{
  "qk_norm": false,
  "init_std_down": 0.0,
  "lr": 0.00045,
  "decay_shape": "linear"
}
Each number is 50 + 15 x the weight over its row's rms, rounded and kept within 0 to 99. Layers, rows and columns count from 0. The size before them is the row's rms in percent of the matrix's.

# up: layer 4 MLP up, 3072x768, rms 0.0336, rows 741-793, columns 576-639
# down: layer 4 MLP down (transposed), 3072x768, rms 0.0293, rows 741-792, columns 576-639
up741 100:60 51 41 60 98 54 55 69 59 65 62 62 27 48 62 51 30 41 64 56 81 65 42 27 29 58 25 41 43 67 68 55 54 70 46 64 57 39 35 36 42 37 42 34 68 48 49 55 19 44 65 30 38 55 55 21 30 54 15 46 53 53 65 26
down741 096:57 50 51 42 30 58 71 46 67 61 51 78 47 35 44 36 51 43 44 46 38 47 50 58 46 23 57 51 40 28 41 74 53 36 65 57 74 66 41 67 51 41 46 46 28 27 72 19 30 41 17 23 64 42 48 38 69 54 75 47 48 44 59 41
up742 100:29 42 76 40 65 47 65 24 63 51 42 33 33 49 53 23 64 35 61 35 56 73 55 71 58 51 41 29 45 51 53 52 28 72 43 66 22 31 72 47 39 67 61 33 26 62 39 60 26 64 51 19 91 40 49 57 31 55 67 50 60 25 53 58
down742 098:40 55 31 34 47 46 34 65 40 56 43 34 18 43 56 50 51 69 38 57 55 61 62 24 38 65 78 57 42 43 56 63 54 43 56 38 57 52 44 66 93 87 57 46 33 50 68 36 53 74 57 76 11 54 39 51 63 46 35 27 24 46 42 49
up743 107:37 52 68 80 56 55 42 48 52 61 33 49 54 34 58 43 81 58 31 24 64 50 59 55 51 69 49 50 53 67 64 55 15 45 45 46 42 58 42 78 35 59 52 42 53 60 37 82 34 54 42 50 67 70 52 59 24 71 44 59 86 44 49 58
down743 110:26 33 35 49 42 53 61 35 31 42 52 49 52 56 42 70 48 64 57 79 30 42 34 50 31 23 55 43 37 50 62 24 49 60 42 49 63 40 55 55 33 32 38 50 47 64 42 56 51 82 59 51 49 70 69 32 44 23 60 64 53 38 07 56
up744 099:40 43 16 39 57 54 47 27 61 60 59 37 99 70 14 64 43 57 49 55 36 50 12 65 72 19 46 45 33 27 62 59 59 54 77 37 15 39 67 36 53 48 51 61 84 46 75 59 28 31 74 43 41 41 44 57 74 68 89 71 35 61 63 36
down744 095:73 48 54 46 42 32 45 54 75 34 44 94 22 35 43 36 43 42 53 61 86 64 36 47 45 39 41 52 27 61 45 43 40 42 15 46 42 54 58 40 72 50 28 73 22 17 55 42 41 51 48 40 55 79 56 78 19 77 35 51 71 51 56 57
up745 100:80 35 33 59 56 59 72 49 34 43 76 31 41 42 68 30 45 47 37 50 48 66 78 19 59 48 64 47 50 53 70 40 27 35 45 60 49 58 83 30 48 67 60 62 52 42 34 48 55 57 57 35 51 42 43 46 42 52 39 58 45 36 38 54
down745 098:71 47 64 53 73 48 35 50 59 50 52 43 58 64 33 55 45 55 77 22 51 26 76 39 46 51 59 45 39 68 36 19 17 66 37 65 48 30 42 58 56 34 00 46 36 53 48 45 42 45 40 41 73 54 46 86 49 34 51 48 21 55 63 53
up746 096:70 56 67 56 58 56 22 36 53 40 46 55 48 35 49 66 49 59 48 28 43 39 37 59 25 57 49 25 41 37 63 42 27 49 66 58 13 24 12 47 53 33 45 57 63 70 88 41 72 62 25 45 35 40 71 26 64 61 25 73 77 76 63 47
down746 099:49 70 45 26 63 42 22 27 66 58 58 55 53 65 60 52 37 60 69 22 60 81 43 44 56 50 40 56 30 58 41 58 46 55 68 62 50 34 40 55 57 89 54 19 70 39 56 40 63 59 69 39 37 77 64 33 59 60 36 61 63 46 74 61
up747 102:35 40 41 21 73 34 25 48 49 34 64 48 45 53 66 58 45 47 64 56 39 75 57 66 43 54 42 67 36 30 49 42 52 50 46 49 49 46 32 40 65 52 29 40 30 64 21 32 58 77 57 51 83 41 37 55 63 68 53 29 38 61 68 46
down747 095:37 77 70 44 50 69 24 41 48 58 31 43 70 51 71 56 61 75 43 49 50 41 18 54 61 38 66 44 42 49 57 53 51 65 61 66 58 50 61 38 48 37 43 38 49 69 32 55 69 71 52 16 46 75 59 47 60 30 46 38 56 30 35 57
up748 106:67 41 28 64 74 55 58 82 29 30 34 28 57 53 45 43 50 35 78 52 28 48 29 27 37 35 59 68 47 36 48 59 68 55 63 63 41 32 27 32 50 34 59 58 58 65 59 41 47 49 32 61 59 60 51 40 69 42 51 62 44 10 48 65
down748 106:40 30 69 57 67 47 48 52 57 34 54 29 44 37 49 32 32 30 44 79 58 58 46 42 22 60 60 53 42 41 47 56 53 49 55 78 60 62 51 69 56 83 53 33 66 49 44 43 54 60 27 64 47 46 65 35 71 62 46 36 58 70 38 52
up749 111:66 36 49 39 41 29 44 36 99 64 33 44 61 50 65 33 58 77 13 39 14 88 44 42 49 68 55 61 17 54 62 53 66 33 52 74 37 65 49 61 70 44 73 37 56 62 54 46 24 90 65 31 60 30 82 30 58 40 75 42 75 20 55 44
down749 124:60 55 49 30 46 26 26 10 38 66 69 51 49 81 35 18 55 43 35 26 52 26 46 57 39 35 40 51 58 39 71 66 34 57 11 14 44 60 27 36 53 66 33 32 43 49 33 67 27 47 45 47 47 41 53 50 33 38 74 45 30 42 66 54
up750 093:58 10 29 76 64 58 70 51 52 58 46 54 48 28 46 42 24 54 29 38 64 32 28 50 27 38 68 55 45 08 39 44 68 56 65 53 42 39 85 56 62 51 68 41 63 87 52 59 59 39 76 38 82 26 51 73 49 64 51 51 52 37 42 66
down750 107:47 54 69 34 28 56 27 40 71 49 51 38 33 58 53 66 48 49 53 09 66 47 40 68 55 50 64 51 58 64 39 55 63 56 55 54 63 48 44 53 31 18 48 45 51 60 41 28 44 68 44 60 52 64 44 67 66 30 36 40 58 42 69 42
up751 108:47 73 42 46 73 56 49 49 72 51 45 41 31 63 32 47 68 51 72 29 17 73 39 65 36 49 45 80 33 46 39 57 32 78 70 57 51 62 61 51 52 32 65 19 52 55 44 38 88 67 48 62 45 30 72 28 43 55 80 45 50 44 44 51
down751 110:45 35 56 25 51 74 40 39 59 45 52 49 38 65 68 33 43 61 50 32 31 51 53 28 60 37 48 50 27 59 46 30 61 63 66 50 54 30 47 61 42 45 46 67 35 32 44 45 41 77 59 55 35 57 50 54 71 61 69 37 60 56 43 58
up752 097:52 41 28 47 53 68 34 34 76 75 58 64 54 78 45 21 49 43 46 40 40 47 27 56 39 86 41 57 39 27 35 27 45 64 38 25 25 28 42 59 43 45 66 40 51 48 55 46 65 73 52 64 90 31 81 66 44 45 77 50 51 42 60 56
down752 093:43 41 45 70 46 87 39 34 53 34 44 49 55 45 49 22 30 60 60 79 79 65 76 41 87 52 59 55 49 53 66 39 51 44 56 30 60 40 35 54 49 66 39 47 33 31 54 45 35 42 52 66 35 44 53 51 75 42 49 38 56 58 48 66
up753 104:67 63 26 59 63 41 46 52 46 62 63 48 37 68 40 37 43 58 69 27 32 52 50 55 45 22 43 44 50 24 76 52 43 53 98 77 43 51 41 71 50 74 51 62 49 77 54 56 38 86 41 50 51 30 46 38 38 62 41 41 46 56 75 55
down753 104:39 64 20 30 76 53 59 56 49 65 64 69 40 39 56 57 36 77 55 57 41 46 47 46 49 40 58 53 68 64 53 45 21 36 28 59 33 33 51 48 58 41 43 28 56 45 62 66 70 43 37 60 41 26 54 50 60 37 61 25 59 61 55 51
up754 105:35 45 51 68 39 25 41 41 52 45 13 39 61 77 38 38 43 52 66 45 67 55 62 87 58 57 20 54 54 44 70 64 45 61 74 52 46 32 45 40 62 42 52 47 65 58 55 46 57 22 49 29 62 47 66 55 43 79 33 56 54 64 59 55
down754 107:63 28 41 68 54 48 52 43 49 29 72 80 43 57 68 79 44 62 56 59 62 40 55 19 48 64 35 53 39 48 68 52 37 40 45 72 39 39 34 57 55 48 62 63 57 20 60 87 56 54 41 32 35 68 57 56 30 62 44 56 44 47 51 94
up755 101:31 61 50 80 28 42 80 55 52 51 63 58 57 50 44 36 53 52 49 46 63 58 56 70 42 47 44 60 31 51 52 21 71 59 45 43 28 52 65 25 62 48 58 48 61 61 41 55 52 63 42 21 61 55 61 34 46 45 56 64 84 44 37 31
down755 095:29 49 35 41 76 56 49 30 51 75 48 37 72 58 34 53 50 72 49 67 60 51 50 63 36 70 37 38 47 43 40 57 43 61 57 27 51 51 49 83 32 51 34 38 43 60 80 35 54 43 16 42 55 61 44 22 56 39 46 66 48 15 28 66
up756 096:47 35 55 80 47 39 47 49 47 62 44 41 54 56 59 62 62 52 34 58 33 38 63 49 54 58 56 59 38 35 55 58 57 56 46 53 60 28 50 71 50 54 26 51 34 67 59 70 40 41 64 47 74 65 63 39 49 31 66 26 47 48 57 87
down756 096:60 60 64 16 65 44 56 39 37 59 62 40 39 46 35 40 65 27 56 30 55 22 47 39 46 74 46 48 50 67 76 57 77 51 59 35 64 60 47 69 42 63 70 54 57 51 34 61 76 49 52 55 56 51 24 78 71 52 40 37 63 31 22 57
up757 100:40 62 66 29 76 27 67 45 39 51 27 27 56 89 37 53 59 38 14 39 30 42 47 60 46 53 51 58 37 46 43 49 55 46 35 57 53 46 44 44 37 47 41 23 51 64 45 59 59 36 35 45 83 46 52 63 51 51 62 47 44 43 00 38
down757 102:27 43 79 42 44 33 61 19 53 19 72 39 55 68 54 63 26 38 66 44 39 69 56 27 22 54 57 81 47 49 75 19 23 31 56 54 59 61 73 34 39 55 58 50 50 59 40 45 62 49 51 54 58 39 35 27 64 58 48 42 33 47 68 56
up758 097:79 39 39 63 50 49 67 45 54 35 53 63 55 72 05 43 41 47 59 46 61 76 51 44 41 50 53 46 60 36 20 48 47 80 61 35 22 62 58 47 41 42 33 49 57 52 33 74 19 38 44 68 43 27 67 55 40 38 59 65 35 29 31 50
down758 100:53 60 77 57 48 36 60 53 24 49 52 40 67 45 88 57 44 55 48 38 64 65 55 43 59 71 65 36 23 79 71 52 43 65 74 69 76 57 46 20 40 16 67 51 46 38 80 57 40 43 36 41 47 27 61 29 52 58 55 39 40 42 51 30
up759 103:64 52 29 45 49 79 43 33 55 47 52 37 55 54 47 69 73 46 52 36 45 77 40 48 41 60 46 55 54 11 53 23 28 69 34 61 75 61 23 24 51 62 54 46 31 67 52 64 57 44 65 58 49 68 65 63 44 67 25 36 44 38 47 40
down759 104:54 48 42 71 43 33 51 53 31 62 28 39 59 79 37 58 44 51 31 59 44 51 58 44 38 52 40 54 39 51 59 36 58 60 63 69 63 52 41 44 37 49 76 51 21 54 55 44 36 59 16 32 51 60 58 09 13 54 35 74 31 53 59 67
up760 080:62 42 43 48 23 59 66 50 98 50 51 55 44 40 48 66 57 19 77 21 37 40 60 69 50 56 45 65 26 42 79 48 49 51 51 42 37 44 53 55 49 31 95 28 68 48 48 53 68 51 57 24 54 74 59 53 58 49 46 45 58 51 58 69
down760 089:87 35 45 47 54 87 60 42 68 43 16 60 67 70 59 41 57 38 41 79 52 39 62 51 48 60 21 49 84 55 36 54 50 62 53 46 48 32 56 48 71 64 26 43 64 61 44 41 58 38 55 58 46 46 18 55 46 40 54 61 42 68 51 35
up761 090:68 34 29 30 66 68 64 60 57 43 37 81 21 46 39 20 41 14 46 47 59 46 56 62 22 73 57 60 32 49 44 37 22 46 63 27 46 44 52 59 42 64 47 64 67 52 51 53 51 64 44 41 62 64 36 73 36 61 36 58 61 33 16 38
down761 090:20 65 61 76 63 76 81 62 78 55 38 50 35 45 59 81 56 46 60 36 28 37 64 51 66 30 52 69 28 38 42 41 21 53 59 48 40 58 55 79 70 58 52 61 41 36 30 56 49 56 62 47 44 25 50 71 48 66 36 42 59 66 70 36
up762 092:34 51 23 54 45 64 37 65 41 39 40 53 22 64 40 58 48 62 39 57 18 46 38 78 39 82 54 71 22 22 67 51 39 29 41 32 48 76 40 63 57 53 37 29 48 54 42 79 59 31 63 48 54 67 41 58 39 60 81 37 57 41 34 64
down762 099:52 62 67 54 56 28 35 55 41 34 42 35 66 67 51 64 65 63 60 99 28 59 65 46 45 65 29 60 49 44 44 45 70 88 64 62 69 74 71 33 61 50 51 49 30 52 47 48 43 40 46 44 69 62 30 36 43 50 67 19 51 55 37 43
up763 108:66 71 70 58 57 67 63 58 42 23 45 59 75 60 71 45 45 28 28 33 50 74 49 39 50 80 40 44 46 55 32 54 43 51 38 18 67 54 53 51 56 79 52 59 57 89 46 55 44 39 51 35 35 59 44 47 37 78 33 36 62 58 43 42
down763 112:52 57 54 61 57 23 42 41 45 44 61 49 62 63 69 63 39 42 43 29 43 68 15 59 73 54 64 54 70 63 39 37 21 39 59 32 48 40 42 38 63 23 38 63 41 64 55 69 65 39 55 53 33 60 62 64 56 38 57 27 22 36 44 65
up764 102:92 49 61 76 65 76 36 60 73 65 47 44 70 57 47 42 23 42 47 28 63 45 46 74 60 67 60 50 54 41 41 59 50 47 75 57 56 09 41 48 66 53 33 47 37 74 57 41 68 43 42 58 70 58 64 56 65 68 34 47 34 53 13 56
down764 109:80 55 71 51 66 57 64 50 58 53 40 79 63 35 60 32 43 64 48 14 57 38 42 29 68 31 34 44 43 48 58 68 44 28 54 73 47 55 56 34 32 47 46 52 23 32 62 44 46 60 44 43 47 48 27 58 24 55 47 85 24 44 50 54
up765 096:46 75 62 50 59 58 43 72 73 31 53 53 62 59 63 50 51 51 50 47 39 50 32 77 28 49 57 78 58 28 46 37 26 57 40 66 51 59 52 45 86 41 39 44 33 49 39 38 06 50 86 59 56 37 50 62 66 55 48 59 52 34 50 49
down765 097:42 76 67 50 69 61 59 41 63 27 40 53 57 49 45 59 63 80 45 68 58 62 62 31 51 70 42 61 38 66 24 57 58 66 38 58 49 67 68 38 62 48 48 83 75 34 42 57 53 27 41 59 32 63 46 65 37 34 58 39 54 37 49 44
up766 103:84 70 55 53 42 29 44 31 43 32 63 61 71 72 38 65 21 59 47 57 39 53 48 57 25 46 64 74 55 46 43 13 62 76 59 78 34 55 32 64 42 57 37 73 40 54 43 47 60 72 35 29 58 44 73 63 49 54 76 73 37 48 56 67
down766 085:39 40 49 43 58 86 53 73 77 41 55 54 42 37 43 73 56 69 46 99 64 52 46 51 42 26 37 79 48 66 61 69 54 14 47 20 38 15 44 51 71 54 39 53 52 47 42 72 53 61 46 55 27 57 45 37 40 53 70 57 48 52 49 48
up767 102:80 49 48 27 68 52 45 57 57 70 56 42 20 34 37 34 41 40 44 54 38 24 31 32 45 76 33 40 60 38 67 13 76 47 49 34 55 63 32 34 44 54 27 75 55 80 59 54 45 56 60 69 63 39 57 42 35 55 38 51 68 66 40 17
down767 098:41 36 40 63 25 60 58 61 41 47 57 39 65 56 33 49 45 37 24 57 49 39 74 57 76 54 65 38 26 60 54 31 51 19 63 45 56 64 34 74 29 53 69 68 30 38 53 32 69 53 57 61 15 70 45 59 68 29 35 34 45 57 52 48
up768 102:33 66 57 30 86 58 67 50 64 44 39 18 76 65 49 52 41 34 45 36 50 71 53 45 56 44 73 84 56 47 59 48 45 79 36 61 53 59 51 49 52 47 61 35 79 76 39 46 47 41 45 54 49 83 49 40 64 72 35 41 53 25 49 52
down768 106:31 31 45 39 60 32 52 46 24 79 58 46 29 43 56 46 41 20 52 21 66 56 22 43 61 48 41 49 52 75 45 37 51 58 49 47 62 41 29 57 28 56 33 24 56 54 56 70 43 22 36 49 61 46 59 77 40 63 41 48 70 42 52 56
up769 073:34 49 26 54 48 63 57 49 45 32 70 35 70 47 59 46 13 42 41 46 37 48 27 55 28 82 54 41 48 47 69 32 59 56 34 61 44 55 14 75 39 45 56 55 52 41 51 57 41 37 35 43 58 49 42 74 45 57 49 73 46 47 44 32
down769 077:66 54 51 73 30 66 48 37 44 51 11 57 57 50 36 53 57 18 84 52 59 35 63 48 22 49 33 52 62 73 34 31 76 54 66 59 57 47 35 68 53 71 63 54 49 53 29 18 91 25 83 47 45 58 53 43 56 46 85 48 63 55 41 45
up770 093:40 42 62 38 48 57 36 56 64 66 28 42 62 64 14 46 56 37 34 30 53 62 64 75 43 33 64 45 43 39 17 41 51 42 42 62 62 44 34 51 58 25 68 37 77 41 47 45 48 61 54 31 46 41 80 58 30 57 60 78 37 69 61 64
down770 093:67 65 43 44 46 37 60 25 59 42 66 61 37 48 66 61 31 30 73 43 82 96 45 56 45 54 59 41 38 40 47 57 76 19 43 66 74 60 55 33 58 63 35 99 48 51 54 72 55 39 41 52 44 59 53 61 65 47 30 83 64 67 58 59
up771 094:50 59 68 80 54 46 95 40 48 58 47 60 44 83 64 50 72 58 54 42 64 63 47 61 38 42 45 40 40 42 37 32 37 63 31 04 37 30 69 32 64 49 80 32 70 67 63 67 43 59 48 38 49 54 28 41 49 45 75 43 40 58 60 58
down771 090:60 53 48 63 57 67 64 29 34 47 50 59 73 40 45 69 37 43 50 45 72 34 36 44 07 47 38 77 63 21 50 58 44 47 54 62 40 43 81 51 37 52 56 37 30 44 59 37 56 20 40 45 82 41 45 39 65 59 35 30 39 63 41 21
up772 103:55 44 24 43 55 43 47 60 56 41 44 51 39 48 12 62 40 60 37 46 32 49 31 55 69 60 55 48 42 52 66 27 57 47 27 25 44 50 46 39 55 64 49 30 41 79 31 77 62 50 79 73 80 43 56 51 48 82 27 67 38 21 47 44
down772 091:43 33 35 47 61 44 43 61 50 40 78 30 72 26 67 66 35 35 57 28 15 29 20 34 34 51 45 48 65 53 55 47 46 73 44 52 40 78 29 58 68 64 39 37 76 65 33 75 20 51 34 51 61 54 73 33 48 31 65 59 54 73 26 50
up773 101:77 47 49 53 83 48 41 19 42 62 57 31 65 50 45 50 55 60 58 47 41 53 14 66 51 40 42 33 47 39 59 56 48 86 36 46 54 57 43 27 46 67 61 60 38 50 33 93 51 42 40 09 63 40 61 28 36 47 28 74 31 80 39 45
down773 097:67 49 30 59 52 55 47 62 40 48 59 44 63 68 40 82 54 48 79 26 44 53 52 52 62 54 26 25 51 53 26 50 55 36 48 34 70 56 49 52 38 29 54 39 57 34 60 56 62 59 46 51 57 71 35 63 64 47 92 64 69 52 29 46
up774 100:74 49 66 57 68 52 37 55 78 27 63 42 46 47 54 69 65 66 09 35 43 54 39 36 41 31 53 67 18 26 54 70 45 71 30 43 48 83 83 62 78 65 33 31 38 68 41 51 65 61 58 27 69 50 60 46 65 62 64 52 43 30 64 58
down774 107:84 25 22 56 52 38 67 37 54 66 54 37 63 62 64 72 47 35 23 25 65 48 54 44 80 59 28 56 56 51 35 63 39 60 37 45 51 39 95 86 34 51 66 79 48 79 71 56 49 48 60 46 74 78 35 40 35 57 44 51 55 73 53 26
up775 104:67 41 35 83 54 19 37 66 54 49 48 50 53 68 57 36 64 48 85 54 42 48 53 60 36 53 42 27 47 47 41 30 48 34 24 48 38 62 50 52 43 33 69 48 54 64 44 56 61 50 56 46 57 36 66 47 49 74 39 51 65 64 43 65
down775 107:34 55 55 53 80 68 53 45 38 63 57 52 40 87 41 58 34 66 54 28 49 41 52 33 61 65 31 52 68 49 46 38 66 37 55 58 77 42 42 55 62 61 52 60 49 52 80 43 54 37 56 49 43 49 27 85 49 55 34 73 34 53 54 78
up776 102:85 62 44 39 22 64 44 49 56 47 65 51 51 48 63 38 20 68 73 30 46 60 35 23 51 41 71 95 35 50 52 49 36 48 29 53 44 57 66 43 66 50 67 40 55 47 36 39 64 36 43 63 55 77 50 39 60 54 66 45 57 55 59 27
down776 109:52 47 34 33 50 44 20 56 05 44 55 22 59 39 43 37 16 71 45 11 58 31 67 55 60 69 82 51 25 50 46 50 32 44 44 43 46 62 56 33 54 57 44 40 40 29 57 50 33 30 62 42 39 38 40 48 39 50 37 57 44 67 43 61
up777 099:54 38 46 34 70 55 59 33 60 90 32 45 43 73 47 41 68 49 29 56 44 67 45 79 50 81 60 46 69 46 45 39 37 51 68 45 71 40 45 35 53 55 45 42 47 78 70 45 55 42 70 74 40 59 68 46 56 67 56 38 35 38 60 49
down777 097:52 61 42 43 35 89 63 67 57 34 64 59 57 39 67 75 55 55 39 71 68 26 50 56 42 28 76 47 41 57 79 67 52 31 73 46 68 43 64 60 34 79 31 56 43 37 33 71 38 36 31 44 39 72 44 50 65 47 38 63 30 55 22 49
up778 072:88 58 25 51 48 40 73 72 42 48 47 51 47 49 40 71 50 71 21 45 54 62 36 70 35 55 51 50 41 36 55 52 67 52 45 53 44 56 15 75 79 29 57 39 35 54 45 50 45 31 33 56 46 41 44 40 77 57 43 74 33 43 39 51
down778 076:45 34 13 44 57 58 54 54 39 65 32 70 56 58 35 51 50 38 71 58 28 44 52 41 45 39 74 29 42 64 46 16 54 59 70 44 68 47 35 29 55 74 68 55 45 73 42 56 52 59 62 67 66 25 27 17 22 53 38 65 28 60 69 47
up779 111:31 50 42 33 35 56 41 34 57 32 63 58 74 43 46 26 85 42 71 48 63 83 52 51 66 36 37 67 15 51 66 33 54 43 60 48 44 51 63 69 55 71 45 52 27 45 63 80 40 21 34 45 46 66 63 59 80 71 72 57 46 52 43 29
down779 114:56 67 40 41 20 65 61 14 41 49 50 44 55 34 52 71 57 61 39 37 36 66 39 60 66 57 48 46 68 62 39 32 81 31 69 56 48 46 49 63 30 75 54 49 27 40 54 22 51 31 58 61 71 62 46 75 46 37 74 39 59 47 50 39
up780 104:49 69 31 57 74 50 75 63 40 57 49 49 32 69 42 54 47 52 52 37 70 66 49 63 68 29 46 65 35 34 75 44 30 64 47 62 29 68 61 70 48 52 40 57 76 26 70 72 46 40 64 44 93 60 50 33 75 54 55 44 67 61 44 46
down780 106:41 53 42 56 61 65 32 50 62 44 69 50 62 64 59 67 41 30 30 01 40 44 53 46 23 59 27 68 47 39 33 70 69 84 65 52 51 74 86 48 65 70 36 57 47 73 53 65 66 42 49 53 40 47 54 51 42 46 51 47 52 63 22 66
up781 095:41 29 56 66 40 11 60 54 57 44 49 43 57 51 24 54 54 57 60 39 13 46 62 70 58 80 54 59 42 35 58 49 56 54 60 36 54 48 63 07 45 76 85 39 47 56 49 45 53 34 52 44 36 29 72 45 56 50 57 51 32 45 52 41
down781 102:50 57 68 43 58 60 18 50 54 58 50 55 47 56 70 60 66 54 72 79 82 77 70 67 44 48 26 48 31 57 41 53 82 68 25 58 56 55 48 83 52 47 36 87 43 87 70 59 47 70 41 58 40 64 43 83 44 77 38 69 71 47 49 72
up782 106:83 72 64 56 58 44 44 57 48 36 49 58 38 68 49 48 74 68 60 42 39 62 42 51 29 45 34 44 38 36 46 22 78 51 59 56 61 35 70 45 84 72 50 51 51 86 42 61 28 51 66 70 56 38 44 57 54 52 31 45 62 40 52 37
down782 107:51 51 58 74 21 78 41 45 28 54 78 58 14 44 55 18 47 48 31 55 55 63 45 55 49 55 37 34 51 78 16 41 49 26 47 36 84 41 59 36 67 32 33 49 53 78 43 41 69 76 46 63 45 32 61 29 41 66 44 39 38 61 39 24
up783 086:44 33 42 52 58 56 58 26 51 22 54 80 61 57 39 71 55 52 43 51 48 31 35 66 47 50 37 36 51 34 36 49 73 45 35 50 51 41 22 46 59 85 83 37 74 57 52 43 48 51 60 63 36 39 70 48 45 61 74 46 53 52 68 61
down783 089:61 62 66 59 35 40 55 48 50 64 46 31 18 32 42 59 32 55 52 55 77 46 59 77 53 62 51 63 20 42 44 25 62 60 63 52 72 52 58 50 14 09 33 71 54 58 47 34 40 52 38 71 49 60 55 36 54 60 41 53 71 48 74 42
up784 109:72 26 54 54 48 41 41 51 45 31 60 68 39 62 37 52 63 56 59 23 41 53 20 73 58 48 49 54 53 33 56 54 61 61 41 48 11 46 51 59 48 49 41 56 48 54 37 70 22 55 10 36 61 44 87 65 48 41 64 63 64 26 59 62
down784 109:49 15 64 58 59 33 57 44 61 28 50 26 54 44 48 67 51 41 45 28 35 48 15 61 70 47 29 56 33 62 19 31 54 52 58 49 47 37 69 63 27 28 39 45 40 63 77 40 37 40 30 53 46 65 57 51 46 76 35 24 33 47 33 42
up785 096:25 48 57 54 59 51 82 66 63 37 48 70 33 55 48 75 47 37 78 54 32 50 19 60 27 71 69 62 21 60 39 41 50 26 55 70 31 40 61 43 57 30 60 60 65 59 78 76 30 54 60 34 51 70 67 21 42 47 48 57 53 44 71 42
down785 092:63 48 39 43 22 47 19 61 50 40 74 68 41 63 72 48 55 24 44 92 51 44 56 69 42 39 49 33 53 55 50 43 34 54 49 17 59 33 52 66 65 37 54 46 35 51 48 60 60 41 61 52 72 56 42 49 72 39 56 22 35 38 33 44
up786 113:58 62 39 62 18 69 49 53 61 19 38 37 34 63 67 39 55 69 25 44 46 55 58 71 30 40 42 46 29 40 54 52 46 49 53 42 35 70 56 36 40 64 38 62 52 62 61 69 75 67 54 38 67 72 52 60 57 56 22 47 74 31 25 09
down786 108:60 49 47 55 89 67 52 40 49 77 41 50 63 68 37 55 33 48 58 80 13 50 63 38 58 44 59 61 63 47 65 35 50 54 57 43 25 70 31 62 41 59 54 52 43 26 53 43 37 47 49 62 70 28 50 50 62 38 63 54 42 28 54 38
up787 105:20 52 36 64 71 27 42 80 57 42 34 49 53 45 56 38 67 82 52 42 55 63 63 72 35 52 62 48 55 42 56 42 58 67 42 28 56 65 57 67 90 67 41 51 76 47 32 61 67 32 57 42 42 44 75 43 52 51 64 41 69 55 38 55
down787 113:50 35 43 54 70 34 52 54 42 64 33 68 73 58 38 50 44 50 75 22 57 69 57 51 31 72 43 43 50 71 42 31 69 55 33 56 58 51 45 42 33 53 27 40 43 37 64 37 46 33 49 69 45 46 38 16 52 63 46 43 58 58 62 44
up788 074:49 55 39 61 58 41 53 58 29 41 39 35 49 76 29 57 71 47 45 39 46 60 37 36 66 80 57 38 56 52 16 69 66 61 35 40 65 23 38 75 64 69 31 46 48 70 37 72 48 80 47 50 69 38 42 42 52 48 53 50 52 36 39 42
down788 086:65 51 07 59 62 43 62 37 28 39 12 45 81 50 46 44 14 50 76 46 55 84 25 42 56 55 53 61 49 78 27 39 34 48 70 59 72 57 61 42 71 67 36 41 32 64 34 59 38 47 27 51 50 37 43 39 50 42 58 49 39 53 51 47
up789 075:49 63 45 38 16 43 45 47 46 47 05 55 50 49 59 42 38 57 18 55 53 47 57 58 63 31 70 44 52 34 40 48 60 52 56 51 54 53 42 47 55 82 70 48 30 43 60 61 52 53 31 42 20 25 48 64 58 77 62 57 31 47 46 45
down789 079:59 48 55 68 73 41 33 69 54 58 60 49 77 32 32 35 61 23 70 42 37 41 31 33 56 50 39 61 35 58 52 52 50 66 60 17 43 64 46 46 16 52 35 55 40 43 49 55 65 61 43 54 38 66 55 69 34 29 47 37 48 40 53 29
up790 094:46 50 50 56 49 61 28 36 45 56 48 27 45 40 49 61 40 46 28 35 39 43 48 41 37 58 63 34 48 56 65 44 32 61 46 28 58 43 58 77 52 69 55 63 62 45 59 44 30 55 38 70 67 64 36 34 42 71 58 24 54 52 67 65
down790 099:55 47 37 67 47 57 38 55 50 65 40 51 58 43 56 43 44 44 84 58 68 56 28 30 50 53 61 51 73 61 52 46 64 37 45 21 54 44 49 78 48 42 49 50 54 52 61 35 76 34 62 68 48 40 48 51 54 64 56 39 54 44 76 49
up791 114:30 28 47 78 56 50 38 49 38 30 91 43 79 40 28 57 38 54 22 32 41 71 58 50 44 42 33 44 01 67 54 50 40 27 41 35 48 41 38 63 60 47 44 48 51 41 45 76 33 48 39 28 65 62 50 26 77 55 51 64 70 55 25 71
down791 124:45 39 62 58 17 47 43 67 70 34 43 49 59 19 55 72 54 54 34 57 50 38 71 36 35 51 48 47 46 60 45 59 65 32 28 51 78 35 44 68 60 41 69 31 40 20 56 49 51 73 38 50 38 59 51 27 63 52 59 39 48 19 56 58
up792 113:61 53 68 62 49 62 45 31 47 22 52 41 47 44 35 52 42 08 49 38 40 51 45 52 54 41 48 49 56 67 67 40 38 73 45 25 50 59 53 24 48 55 44 55 49 61 53 43 48 65 75 43 63 66 55 50 63 61 38 61 44 25 46 47
down792 105:69 52 34 44 56 20 42 46 45 39 44 39 42 54 66 67 57 60 42 98 31 32 60 34 26 62 45 59 31 41 64 51 17 61 63 70 46 59 40 36 41 60 49 51 76 52 55 28 71 52 47 40 42 43 52 36 46 31 70 61 67 24 43 57
up793 109:48 43 42 42 42 64 43 36 55 39 27 57 44 64 62 31 29 52 57 28 50 76 61 52 50 59 61 43 62 43 53 55 61 80 41 41 07 61 55 45 62 49 33 56 39 48 25 66 57 80 56 28 60 38 67 56 29 51 52 68 41 39 47 36